Part of a small language model's weights: MLP 320 SwiGLU, 1.89M parameters.
Each number is 500 + 25 x the weight over its row's rms, rounded and kept within 0 to 999. Layers, rows and columns count from 0. Numbers have three digits each. The size before them is the row's rms in percent of the matrix's.

# gate: layer 2 MLP gate, 320x128, rms 0.0761, rows 74-129, columns 32-63
# up: layer 2 MLP up, 320x128, rms 0.0727, rows 74-129, columns 32-63
# down: layer 2 MLP down (transposed), 320x128, rms 0.069, rows 74-129, columns 32-63
gate74 156:501478509537515524516520522467520523522503528471500555495533465449502507496520473481520507507481
up74 153:454469476539497514452548511495510526487482512534505505514474468475497465517546526478541542518527
down74 152:526482516509491531545458544507491485519476504477500483495540451452533529510479476502495496490477
gate75 075:485508507489505491473502525472498493485469503446512514539454507501523521514533497520505512483522
up75 088:503478537511509482498490524475497523510487506510532511536502507508517465526511484517520504498507
down75 080:513513482470514512526492476517543520480469478486503524520489485451485517537493552544509526467472
gate76 051:524511526499517483464463494515437498510512492497517487496490511497511511468511497531482498466535
up76 057:507504487478469469522491475508490512530506513489485523513506502504473475481423569483492470534480
down76 043:515479507466514552489475505496520482529470507500444506524507554508516504513476520508504499486468
gate77 171:508533529520499513519504487463510494515523497514450459506534540497495515471493508540479500469481
up77 166:491509528543525494510492495486538530512503511536477446508524505488503488488475507528502503466485
down77 149:487475488475509501520523518490450478482522514451527543510504473489527491491505484478505500511522
gate78 106:499526475493479525473466505453498472510484484426533535552478500477485562484501495474516487478521
up78 118:504475526538488522508507503503454491504444525485506551460494496517497498512518492512529526542532
down78 107:559491464513486498497472457495495467515461498419503516506505472481481531512507504509504510449551
gate79 021:448507451521467495486525452482478446507500503516525481564519513497513498549525455522474507513509
up79 026:490505453473469514497485501446491489537492490473521523535485480509475481531481505503517490501487
down79 019:465477486495518496504482489499494498470513516478473518472575515483523476505509507497434505460479
gate80 018:484526474499434512501506489445535531499504516457519516439523507485510485490489484482489486501474
up80 028:519497539507487496450492504481519515499472491471526506569501491509504485517503517467495509496513
down80 017:521520540508472537479503473493515458508507521462499491486508467466507468514515496476489499469525
gate81 067:493514529518464528524513527497491468498478511474496512494473503476503539521548472507516510472519
up81 072:470540473505524494533475469493510480506534455460534477528505471470473509494502509487469486521514
down81 070:483536499550514538510485462477482536507478472473526504494508519538501493487493503505496534490499
gate82 019:489463486501498536511481488497491481539482481513504477365493507511494514529482500478483520495514
up82 014:494528492509494478507500511540536504499521491486494488517517508477496477510514489468484495490474
down82 012:506475534528488464473515517490558488494498499466532511503487514485519500500491524489507497492548
gate83 101:512479472486495504542534490478505501462472486477504515549485463507493472535448506505504509508518
up83 094:508480478532533494527507457503489502510536522585477484467531499510492512471479501502505480510501
down83 101:469539493484543490483528469520455487515510505540509483499518517514513483522490473490473470482528
gate84 141:501511486496477439490468459448518497459527509538539498521557496482471509514532532447486539515524
up84 130:485494535498517541525491503522510508499497457452489519512464520510517498480499505514496484485512
down84 131:501484497495541443524515510500477465489466503487494492508518493521502563490464508508506486454486
gate85 137:517510513543524482502485532538511532507478532529503504474473488513535504461505489569502516459469
up85 136:494530556515531520512471532533534512520501485466505459451453490497518516463493506511471496499506
down85 132:460517494494481503495485477451513472526478509491465510470515470496490468532478532464503468555533
gate86 111:490453496510497526470487479489504528495479471516468465518461499494434506478491466493556525503542
up86 107:485492477517504440531526526503482504510499511495499535475540501545538534545523497454482518483485
down86 104:515483455539531476512515515497460547500509478507448468524521475533491525500496486487536537474515
gate87 098:472512440519507465494474465489498485482508507535511499537506531499485468500527507538506497512498
up87 104:544509548484476476455533516492512563483508541527464521519490501488523477477492530516514509517511
down87 098:504518481473510494465528520486507493479481511507505492548503499491464505509496494547497475524528
gate88 118:519474449514474471468492473484508506490491488491544500506472502470487489502463481513494490503452
up88 112:498516487467452497503486507458532454498510438466511526502483494510487491500487527480491484481475
down88 122:453513480492492494521490560472518488493502453505514505495520457476517456486510464465478435517473
gate89 071:506490534519528448455511512479507506469472490458452502589521489474503498513524535498488505495463
up89 078:493481498516504513485490475573473504498511495544535461447469506523520521501498521515496517509545
down89 068:477534525512501503485522494512493508483463476526519457518520511535533503517486530483485530460527
gate90 140:512497508487483484467479507480505480491455479438530546510477485480524511533542495522503507480495
up90 156:500485514500476510513492508502492547547502513509491483499493502535483520499449488521484506529536
down90 143:537487507490499519475459464494536508510487486437489516518508483485515507544499500541497507473477
gate91 144:505496489475491523509488518493505472467495476445542503523515483498511505499534522474516471464514
up91 143:501483465474458523534468458492484490519496517527523503482538503482478462502473507481480499526485
down91 147:488495477460481480506515495469486458497479492448518519521519496478487529537496499491487480493499
gate92 126:523487451476481491506516484472486472480480528509494511507501458466507504553543516462525509492488
up92 127:505495441506470497484526501442471455503498527533495509483512479488505467529548492493524491490507
down92 128:513538478528532498470527521495474475518523513501466502499525484519609471493511502531484495509506
gate93 094:493521417471478507551483477513504473512522471464495491501527484483474486462496549469480465519445
up93 096:501481489496482485476469456509489539495477511533534502460494535497509491513488475515548512449543
down93 094:473521504511466494503468494494522483526468529525498490505504515478516564495453463512529517437497
gate94 166:467453445494517482469522516510505468510501474498498509449514488477499509516522516502470481529516
up94 149:507505512460496462479501436504468496442495486532490466496482549530509493487474504504492480482541
down94 165:473502533482457510467523455477483524498505507492485523506515476492481487438477495482487505514505
gate95 028:476492485512483526525470513510483520529495481508492478463519505503513521479459520521525479514496
up95 030:495520473527509478466481507536492493497502498478455516618516500499521532480506482513495527480499
down95 024:490523491495505480498512494503497532534526480519487517530470520563528502503521494549492495488545
gate96 021:486492506494481521509502498484493538503480489501488497435488505497458479498428479526501480497507
up96 026:540541475494500497491503509501543504485517499479508519660495491466492492462491488511481486477491
down96 019:510528515455469459505486534501543496507526495526487520515495459498518501496529499516516472518508
gate97 097:498491518526538486493503540479538489499493507472472499540515460487558524517541506473463549491490
up97 106:515492472543511556520482530483506481498513516507514511547526506477513525501536457501477493537556
down97 101:524499507472524509524510503511495496496502509453482461525488483483516497537487437550493483547505
gate98 137:456476499485538485495523445515474520525551504514488474502461459503513492490490508492522524527464
up98 120:541471469481458495481486525510493533490456496520502486498500521535453510499509459503511521494518
down98 132:522474490482507517500499466501483531506506493521509455489480450560557498500470472537517533497475
gate99 162:505494490488522522490458495502513520469484465506552476493514512526507535486499518497460537473474
up99 180:497514498522486486511532492495486470523510554501456535495472495475483456518509487504527444529517
down99 152:505492495518443496522536486482511520485504536513491513490496505501406481489495495469509493493498
gate100 132:512515499451480487517477532451514492481484452469519540516487525498487481482546494492523533459525
up100 129:529511560445526466490478528473532484481461500478511534500496507497502463497531446507561522455530
down100 122:509525523503492482463492510480493489503506522533502502506509528484483481527491441498521483503528
gate101 032:506509517468506500522467495466499526484516481516481483576516505494485496489465520526525465532498
up101 038:485493468509501522512472501488488467512483486469510489519484502504482529517493483496497494498488
down101 023:527516516491530517510493497478473505532518520489507459525477488500501468475490507507574500539471
gate102 072:505492476537534500477540515543508496491510498501507500518508497474503500464501469488517518496497
up102 074:531530495497515501488493501500530503465538486482484505587516477483496510483526504499480489490512
down102 068:470502513519524499490515535550522494529519523483500516494498491532463467499507502512537514517487
gate103 100:485487493489523476503499480545491533489474504547514513489485498491510534520457470552539511434444
up103 104:534507539517506473476522515517496550473485505543469512490498521502537507475508478535508510516490
down103 108:493514559492486514519499497501451507504527525466484522549473509528485493495500529467485521497483
gate104 021:487488446507512517523473498496479523512515485496509513506506500480442515522518480507483481466505
up104 026:486515481500502532541494470527548502511525469496491518656498489489494511473513544465484495508504
down104 017:509501525527500505491536512540553464480484518527495486513516500519506498523524526488505547543443
gate105 148:489468476542505514478494497442515467517486530550485506480530509463511516444474493475537521473501
up105 149:509528479518474496493481512453531447558518513525488523485537532458529493490506494511468482487476
down105 160:529506519465508499519497499523487523490529500445514481518484478528583492532520466521457489519486
gate106 128:487489517502509513425508470502488511495451533555491483482477509508524529504533465495529522458558
up106 133:526522524470526518505481466489532521505460493500504511519452489497504496541521514498496513484535
down106 132:512516541478510483517497477502530553504505492501528550515483498493508472522497498497497534501507
gate107 135:520488516512471480495554511474505535541447526541479504517477503503493495495494468528497539518471
up107 123:477530511478480467476554496489529499531494513565538504526495522506526510487485482517477497505457
down107 134:496531530494526522484463491511519502486549480468575508518523489511469501517496511489517491479485
gate108 068:469492517525510507459480488433458450480498478487509509536506512504491517539477520487481516501507
up108 066:538510531511498500491508525510479482500480479457503517543458496518525501489525503517501511487514
down108 064:523485497520487487530492494507492438468501496473513493491466565471523525498492554527482510445505
gate109 123:452492508524469559518529501509466488468478507531520529454510521482510549494516456475510472504533
up109 120:535509497457525478519478496479524490543532474450465490535494478535483454521502537531479517526471
down109 118:510512481468487500488476499479466523531522485461513462479448449504484493538521505525499547488526
gate110 132:497490500488507504490519470522486492475500491540520494489489481492500527463512431488531514478541
up110 131:485485502491473485481489539508522525456491505514503537527487546510504498497498519525523519512526
down110 137:510512507474480504519501487488490515466531497525531487527498513494458521468550492501520518506552
gate111 142:509462470509501505508510481492475500498537550511496516518544458485500513494466539477508501543503
up111 132:499485460504480496547475469528506489516562493509501485516503511518487536492468527475498495562491
down111 136:506508485470523487534537456476522494496519500534480487535494508500445498497512467453466492504499
gate112 137:520520443508466522547506498492538468533514484481529488501533465462487496530515534504481508558485
up112 152:478490519512557463483493454510473500521513527499477498441515533538512487481464481526503502465482
down112 145:548491487501485469517506484498528498445513495515513488518479527445432537522528459465489553492522
gate113 156:495422492556479516478543527513506519502448533547501499503489472484477532522530503489528551527491
up113 166:493496473515526545507525519509533524525532515488517502507529451424486507522527521501519526515456
down113 156:514513513492518517528471526514501485543513505494502473487535463484559506517486509532476484489481
gate114 132:443480477515473553499511522476505462548510490497504514481493475519461492510489514527525491526518
up114 142:538506540525510502473489496508489527480464500508480537453459534531535527477550470535498508469507
down114 136:512476480496545530485510498502531486549513532494471499506478484505444492472507499509497518520550
gate115 035:501483464529519511528484520502502532478498516528494499404505484479497523502538469500518493506476
up115 036:541535502530540507504489484543516499470535509491486472505487487490493539524550500485488527497517
down115 030:515483506500504546559518521563447448529511464504478505487516516512472522489550552509536487521494
gate116 128:476496520497462498484498499451531516506504483485503476469488488519490504528500431510504529473442
up116 123:466506526502494488512536468448530501494510496518505513530556510486516491500441497503515478488462
down116 126:472487486508529481508495507519495504499489526518495525529551492458489473476464543483508463521525
gate117 090:523483541540503504504494515533492506501487478492494507490495495467524525480502460516515499466522
up117 089:518472524534532511466532490508503521504480512557483491535504502489510516519515480500537549516525
down117 088:519470506472450477517506486523484459542503531478493518508504482474499509500517567498485522502539
gate118 093:535523516452467486473475537512501506460460505498493524513520502516479525476504469469536510465514
up118 105:486512499434457492495498503475505484466457464517501536506488526507484549490518449464524488491515
down118 116:505503504485488491458473517491486469492495535487490511496540544473444505492507504449499512511523
gate119 029:542537488482500474466505521490526509492522511519495454529526500469502481500509505493485495545463
up119 028:526505511507481500487479504470507425502488484513498495513523500483530501514519510493546511529504
down119 021:511484509500504464481476489549531471516496510476486508502487507499441482496553490497549468479470
gate120 024:488478496475481516527511507490505478516498489499490508600496487523497482515485529489494489499491
up120 021:515474488527506494505502500528487470500504496496474518575497492521465500504481548479472494497495
down120 014:493476527500472462528514503494514467498494476485455556503517488523470475504494574493503533513485
gate121 023:485523494476480485495481515488477484483485489478532509528525493484513484489504528511480496505489
up121 027:494519530522519511465481521437519539503505474507478481605480479506517507502550477498504491489508
down121 018:517518473531535538476505469470508510502533472494519488507467532488514535531507527515512475518509
gate122 019:508510524473499501476503477513514511485492530519501505516448508491537486516483471485525503554506
up122 028:507483491523511494490499489479516446498505510503506498593528494492497529508511518476501510495481
down122 015:486513484501530502500524497464490471541513501517481487503489448491461566499485514470500463493477
gate123 125:490489463523537506539548515503522504522485508485506536464484481483530536534542444538521514498485
up123 120:492494499439505506542513521485513513522469462435517516491472481545515496508502516539492498466490
down123 125:475522508523497502494537508445528543489494514543501493481508496531530448499504450530499476560474
gate124 026:526504530494449514542528509498509510494513477484499476465501509509501475497494537489481463492515
up124 029:445465464466473544502480505508481479499489493476512470480514511506489492544499529533509498530480
down124 023:492538476488520497524491528495495490473470482504486535527502493514501496487508488528526501502457
gate125 131:511496481462490485460497497519514485442478468488489508525434512521496499509525528479519514501517
up125 135:497480521523474501549499505489469486536497526516507484483544480497498488499490473508535494501509
down125 140:505501481511468500494485510526494491516445503506487492508492501488467477525505519517537484497553
gate126 172:470501494502529523534503487495540496503470506496496471510494504478532514531504474534505473497492
up126 152:478488523501498512516501515499520505510464482445525529505479474525513492495504459504482516456472
down126 171:523497510489490522517478517463506492503506513570492493492537520498491458523480506499514479539535
gate127 087:428479471499477512482478531530490503485479494471521490479537483492496488547482510497503485490493
up127 077:507495500477510459457471496510540528515493512466494523530522487449506486496477506455476504515482
down127 076:550503477486526543506509471448497490520502481509507530483496484522446481443518454497502487483476
gate128 021:516513482494463521538518501480480554475483490497502502596514511495485522520477524499502500474519
up128 024:483506509525516501508494500498482498494493506500504490479468507507500532519502468483508494519505
down128 015:493511532493504481460479448505494523478488481493477531517471491526459520475485472514504470485514
gate129 141:477501519468482521483496555443521488497502482456497504486523470480507513481522523507521471498503
up129 144:466534529487529542485498547471541472497536470498483498512526462482533498493530558512468458476473
down129 149:512515499519502488530527484532499493487513492540479469503485525509502472501502508501487500483496